Each number is 128 + 32 x the weight over the matrix's rms, rounded and kept within 0 to 255. Layers, rows and columns count from 0.

# layer 6 MLP up, 320x128, rms 0.162, rows 160-176, columns 0-63
[[125 154 156 111 135 117 121 170 115 162  83  97 140  91 125 154 122 154 118  45 139  74  82 135 131  95  97 145 152 112 112 102 144 140 121 140 151 163 176 135  69 151 170 130  98 116 193 128 136  95 151 125 150 221 122 128 124 140  99 191  99 159 101 120]
 [186 145  94 153 132  62  70 163 109 122  64 161  96 107 163 131 132  83 137 150 114 102 158  54 114 187 146 113 140 118 158 115 137 107 140 142  84 139  57 118 148 192 140 137  78 107  87  67 126 111 185 115 187 158  79 104  79 150 118  76  94  99 103 153]
 [157 127 141 133 134 113 132 120 105  90  85 143 129 176 126 131 156  93 163  71 133 124  97 103 111 157 113  40 121 141  79 162 147 147 123  50 114 117 145  89 148 109 148 133  81 162 141 118 105 115 148 106 157 158  89 172 143 116 133 157 122 111 153 104]
 [193 138 202 132 164 139  95  98 102  87 141 118 127 137 135 123  91 130 128 126 119 152 136 157 142 138 118 103 144 179 140  93  77  46 141 187 122 152 175 128 124 108 151 174 116 154 163 124  98  86 111 178  81 125 116 133 124  87 129 166  92 170 129 140]
 [153 100 148 109 159 105  50  86 156 116 146 104 122 111 153 170  42  94 104 122 128 133 165 112 135 174 100 173 105  75 132 121 165 152 167 109 150  73 160 157 125 115 126 103 118  74  64 123 138  88  77 165 211 106 118 163 121 154  98 186 116 172 115 113]
 [194 100 188  98 138 153  73 152  70 184 112 202 127 185  89 112 147  96  99 155 143 122 135 199 163 138 148 122 126 118 146 139 132 127 176 127  85 105 153 120 121 161 157 108  91 120 164  86 139 116 157  97  81  87 188 155  95 109 158 141 141 111 146  89]
 [115 165 124 136 140 135 154 134 118 124  86 118  73 137 128 136 122  88  88 113 124 109  80 124 139 136  77 128 108 106 154  92  73  99 129 118 150 160 139 122 131 190  83 137 160 178 127 154  95 134  74 131  96 164  84 134  96 121 166  74  90 123 108 155]
 [ 89 118 168  80 151  95 139  75  68  86  43  89  95 123  96 108  71 139 141 159 121  67 186  77 133 139  73 141  82 133 150 118 127 120  82  73 118 101 173 132 157 110 118 107  86 140 119 141 163 157 135 100 100 110 109 121 132 143 151  98 127 163 155 129]
 [172 152 128 130 128 183 138 134 101 109 137 136  99 158 117 195  87  45  85 199 127 138  82  63 177 110  91 151 153 178  74 125 146 180 128  45 147 137  97 134 119 112 118 210  73 158 156 156 117 137 128 143 143  92 128 105 111  69 126 147 143  68  91 116]
 [158 183 140  81 156 102 117 118  81 108 151 110 175 108 141 137 155 191 130 160 204 135  94 169  98 142  87 155 174 164  89 145 151 104 189 146 100 167 133 104 151 106 128 203 162 139 167 162 134 215 118  83 111 147 140  63 133 140 114 136 223  68 144  81]
 [153 173 157 161 108 129 103 147 116 145 142 177 167 156  72 140 134 102 150  45 120 121 148 120 139 127 151 140  85 134  95 210 130  80  87 132 108 131 122 135 129 167 107 135 148 110  97  99 128 116 161 138 181 133 150 196 122 111 101  89 117  90 124 106]
 [148 132 107  99  83 159 144 135 120  50  89 126 129 150 156 144  94 135  92  92 146 117 133 148 130 136 123 163 109 145 125 144 146 135 134  98  74 168  82 153 117 114 171  93 102 140 156 143 136 155  90  94  56  85 117 122 111 127  74 123  80 146 137 165]
 [168 130 111 142 128 130 157 138  74 151 109  90 158  68 142  95 167  75 137 183 132 123  52  58 127 159 135 127 118 154 159 116 135 119 100 106 130  80 114 135 102 115 123 172 151 113 123 107 110 125 108 152 130  72 121 122 119 111 138 116 134 119 102 134]
 [155 107 159  96 125 165 142 127 125 150 111 139  81 130 131  85 162  94 113 111 101 164 185  80  73  82  95 164 155 151  65 143 162 108 133 182 141 174 136 160 149 104 114  83 144  86 156 161  99 147 127  87 156  81 158 133 155 144 106 129 123 123 137 114]
 [101 154 144 114  64  76 133 155 123 149 111 128 138 126 142  88 132  92 103 205  86 161 146  47 129 156 162  62 135 153 198 174 114 115  85 193  88  73 124  64  82 118  90 103 135 197 124 118  88 162 183 176 112  91 105  69 127 143 114 124 139 133 142  59]
 [206 181 148  65 181 156 115 134 124 124 206  90 113 111 186 146 138  76 164 114 120 111 130 137 104 137 134 136 128  98 104 173 143 118 130 143 146  66  65 121 129 123  98 116 129  81 102 179 139 114 149 131 134 101 160 126 162  68 137 179 100 117 102 158]
 [107 166  81 123 106 134  72 141  80 131 151 136 143 128 176 165 110 101 103  87 143 130 134 112 137 116 136 148 171  82 116 188 132 120 144 149 129 153  99 147 103 105 121 136  83 109 120  97 104 131 173 164 133  69 174 116 162  77 128  53 135 161 127 130]]
# layer 6 MLP down (transposed), 320x128, rms 0.277, rows 160-175, columns 0-63
[[123 109 186 155 160 108 125  98 157 163  73 122 158 130 129 131 143 178 139 115 181  96 177 133 144 162 138 152 101 154 118 143 141 140 153 116 114 164 171 127  55 135 151 151 117  94 179  87 133 126 184 155 164 151 103  95 118 148 162 131 102 147  87  74]
 [141 176 137 149 164 114 145 117 114 136 173 151 137  70 128  74 158 140 159 180 111 163  94 161 140  72 190 154 145 147  95 124  83 168  90 155 181 179 136 143 191  98 107 121 168 167 181 120  86  93  84 154  97 150 162  96 156 125 149 164 145 108 139 189]
 [111 135 137 165 153 159 120  68 117  76 133  88  92  91 148 150  94  74 172 153 137  99 111  85 156 122 122 102 159 103 127 145  95 163  97 153  86 118 126  93 166 138 148 137 151 135  99 124 123 126 139 155 121 126 204 152 107 139 113 152 154 111 178 152]
 [ 94 141 113 142 132 124 134 110 137 120 146 171 130 197 122 136 172 107 146 131 152 118 196 122 107 131 142  67 128 111  91 179 161 156 119 143  96 137 100 128 176 130 170 112 124 108  86 159 181 122 144 129 154 100 110 137  92 147 111 121 132 142 115  95]
 [115 140 152 138  85 110 128 123 162 181  95 134 137  99 118  82 116 122  83 108 130 118 103 106 132 166  67 134 140 100 157 135 107 199 116 105 133 119 132 109 100 107 152 105 164 111 116  96 121 139 142 151 129 122  62 146  77  96 163  62 150  92  82  51]
 [158 136  68  98 122 134 147 114 138 105 136 117 122 173  70  76  88 101 188 147 186 104  89 149 157 173 109 138 170  79 146 122  45  35  96 188  74 157 159  57 127 148 135 138 151 134 111  32 118 104  83  95 109  70  38  96 113 100  73 156 139 203 107 134]
 [109 133 113 149 160 122 131 146 123 135 182 132 126 142 123  93 150 179  50 134 161 157  84 129 133 143 126 156 146 152  83 156 149 169 144  94 100 171 151 123 157 101 133 165 196 202 117 118 124 159  95  89  73 140 117 173 172 149 189 146 148 147 115 166]
 [127  83 144 168 136 102  96 144 158 110 126 152  96 155 156 119 141  79 153 143 112 123  72 107 116 114 174 107  57 118 156 107  88 129 156 158 104  87  85 109  76 126 131 103 172 190 118 141 133 133 109 145 135  79 130  94 137 108 183  94 115  79 182 143]
 [ 92 174 115 114 192 116  93 172 147 141 148 146 109 114 150 134 165 127 103 124 196  91  66 111  89  98 148  86 173  50 140  49 103 137  96 151  89 135 193 200 130 159  87 136 146 107  78 118 103 122 155 156 148 133 101 159 132 188 112  87 108 123 141 139]
 [119  81 124  94 130 125 124 131 144  83 127 103 125 135 140 108 110 128 172  24 135 108 161 134 133  54 111  49 153 115 165 118 142 122 152 150 188 196 197 179 129 168 178 151  92 129 101 157  93 116 162 137 147 129 119 127 129 137 113 126 118  62  88 113]
 [135 129 126 131 124 116 141 130  96 129 161 165 133 157 113 119 171 124  97 186  68 125 140 100 149 107 108 161 130 127 110  55 123 130 139 126 160  78 110 128  91 159 124 134  70  87 126 120 103  74 119 124  87 141 102 129 109 115  87 138 118 139  76 220]
 [116 106 164  41 109 150 155 133 106 160 178 123 121 164  99 134 141 117 132 153 141  76 151 129 135 130  63  37 117 123 117 158  50 123 140 152 149 111 137 110 126 123 138  58 119 150 141 127 163 134 121 113 169 120 100 125 160 184 105 109 115 105 171  92]
 [138 168 152  68 110 132 155 122 185 109 153 174 119 145 123 121 164 154  92 150 152 159 178 196 123  76  38 114 154 145 117 129 153 104 201 136 175 137 129  85 124 137  84 105  84 129  97 130 125 106 178  66 103 163 179 136 158 106 149  99 130 141 160  88]
 [197  69 179  94 139 172 144 124 169 155 151 136 129 113 124 157 140 131 148  76 114 113 106  57 109 115 107 108 102 113 106  90 158  89 193 136 148 159 133 160 133  80  89  95 139  84 153 136 119 110  98 111 122  94 168 142 216 149 113 145  79 161 188 126]
 [130 151  97 147  61  96 129 102 120 133 132 143 176 166 146 144 155 108 150 105  50 131 125  78 147 207 178  79 139 163 154 203  86 112 106 144  94 134 139 144 150 144 105 152  80  64 197  74 141 173 101 101  97  69 135 132 165 176 106 141 159 166 135 138]
 [108 102 171  97 166  75  88 123 189 159 187 138 136 166 127 152  89 149  72  91 111 128 159 115 103 120 113 100 171 111 128  86 124 133 114 156 170 120 108 150 173  95  76 127 113 139 124 153 159  87  93 132  68  97 101 144 171 140 153 103  99 170 148 132]]
# layer 6 MLP gate, 320x128, rms 0.172, rows 161-176, columns 0-63
[[114 121 141 170 176 178 121 117  76  97  99 141 114 176 171  87 153 133 104 162 116 101 174 106 160 155 112 160 180 148 160 155 174 144 112 129  74  99 117 116  94  89  70 138 119  88  73  83  92 106 136 115  98 111 114 121 148 103 117 142 132  94 116 157]
 [109 117 165 104 130 148 168 169 128  99 136  98  83  74 136 160  83 114 152  97 132 186 125  67 167  74 147 119 159  66  62 122 163 133  88 145  89  80 130 129 169 135 107 156 165 105 140 153  71 157 112 137 112 112 163 145 168 115  87 140 110 124 162 128]
 [ 89  73 108 159 133 145 181 136 149 148 157 159 153 161 143 127 141 120  70 162  87 133 137 149  97  99 152 161 136 164 138 144 143 166 119 160 147 111 130 129 115 166 116 135  55 160  97 100 109 139 160 149 136 143 118 121 100 172 118 137 118 135 150 118]
 [147 128 154  90 112 104 129 123 141 112 111  48 129  86 109 144 169  57 177 127 110  98 161  84 119 141 149 101  91 115 137 111 141 159 126 182 164 199 124 108  76  97 109 167  95 114 177 144  91  96 169 110 121 102  70 123 145 139 149  54 134 117  92  93]
 [133  30 112  95 120 120  65 180  55 212 164 139 115 203 150  67 128 102 159 114 165 145 100 147 149 161 123 116 186 150 121  94 118 180 146 126 124 155 178  68 135 138 174 133 189 104 112  81 154 120 201  91 112 119  52 186  93 193 108 168 134 100 138 140]
 [ 72 123 137  91 104 129 140 181 148 120 130 164 102 118  98 161 142 133 172 140 166 117  88 161 161 117 130  42 114 159  99 116  91 147  82 123 169 119 151 121 140 112 129  96 126 130 147 128 177 167 142 132 136 140 164  97 124 101 103  63  51 126 117 123]
 [140 152 151 126 104  75 137 105 126 159  96 128 128 126 101 148 144 116 103  72 184 117 173 187 120 128  88 132 104 102 144 162 179  77 170  84 131 161 168 117 202 132  96 125  56 119 112 113 104 173 110 124 176 136 142 155  87 160  99 101 140 142 104 168]
 [183  72 172 120 107 105 116 202 169 113 122 162 138 150 112 119 137 102 101 101 101 106 167 112  78 131 129 185 146 141 184 163 173 116 177 124 159 168  95  71 188 148 135 161 117 134 128 109 123  95  93 113  74 116 114 165  88 130 141 155 123 105  84  89]
 [189 123  97 100  72 129 130 115 110  96 127 126  99  84 119  86  75  94 177 108  96 153 132 102 110 171 144 122 165 123 158 119 164 134 163 141 174 161 105 134 135 107 154 108 112 145 130 151 154 140 106  98 171 116 156 151 119 168 169 125  65 176 109  95]
 [150 130 150 160 164 120 124 174 144 137 130  95 120 147  93 130  78 137 110 105 156 137 121 136 108 131 164 207  52 102 134 175 134 108 126 152 189 127 178 133 168  99  94 147  75 127  95 175 148 182 163 143 104  81  97 136 139 141 165  77 156 116 123  60]
 [150  93 153 114 157 156 148 143 131 126 103 167 113 133 191 156 179 109 121  76 158  99 133 143 105 119 175 104 132 112 148 111 134 100 143  95 146 142 114  91 162 154 137 155 135 160 122  69  94 150 163 164 172  99 167 196  95 124 123 118 204 101  85 109]
 [140 136 125 165 175 120 155 120 158 114  99  81 181 128 129 152 123  69 150 163 141  95  87 129 146  93  86 112 149 123 123  57 149  93 132  91  88 146 141 172  95 128 151 118 148  44 135 161 146  97 160 204 180  86 149 107 139 128  56 178 141 127 111 115]
 [ 76 115 152 129 151 117 128 168 170 104 144  97  77 124 143 132 160  82 146 127 174  86  95 144 125 141 138  48 160  99 122  40 141 118 122 113 158 173 111 167 138 149 134 124 160 157 146 146 112 115 138 119 194 156 135 124 186 162  91 177 149 103 143  87]
 [178 224  65  74 122 120 138 106  66 156 135 180 163 119 135  79 174 152 142 160  94  72 135 188 114 163 113 107 184 182 123 200 136 141 138 139 137 150 171 167 169 148  90 144  92  52 113 124 142 183 145 117 122  70 174 133 137 129 125 116 126 203 134 144]
 [131 131 134 167 104 149  90  53 123 137 149 109 147 105 134 133 144 112 171  58  98 151 111 118 136 169 132 173 137  86 152 147 156 130  78  98 129 180 194 136 103 142 170 186 145 139 120  76 114 162 118  90 157 142 160 155 139 172 190 159  84  79 132 115]
 [134  89 156 124 162 111 122 128  90 103 147  71 108 127 158 115 180 154 177 106 136  89 126 126 138 140 149 124  78  98  99 185 125 125 158  48 120 135 159 144 111 111 162  82 138  63 130 180 175  91 123 113 138 120 137 118  99 129  84 123 145  92 164 126]]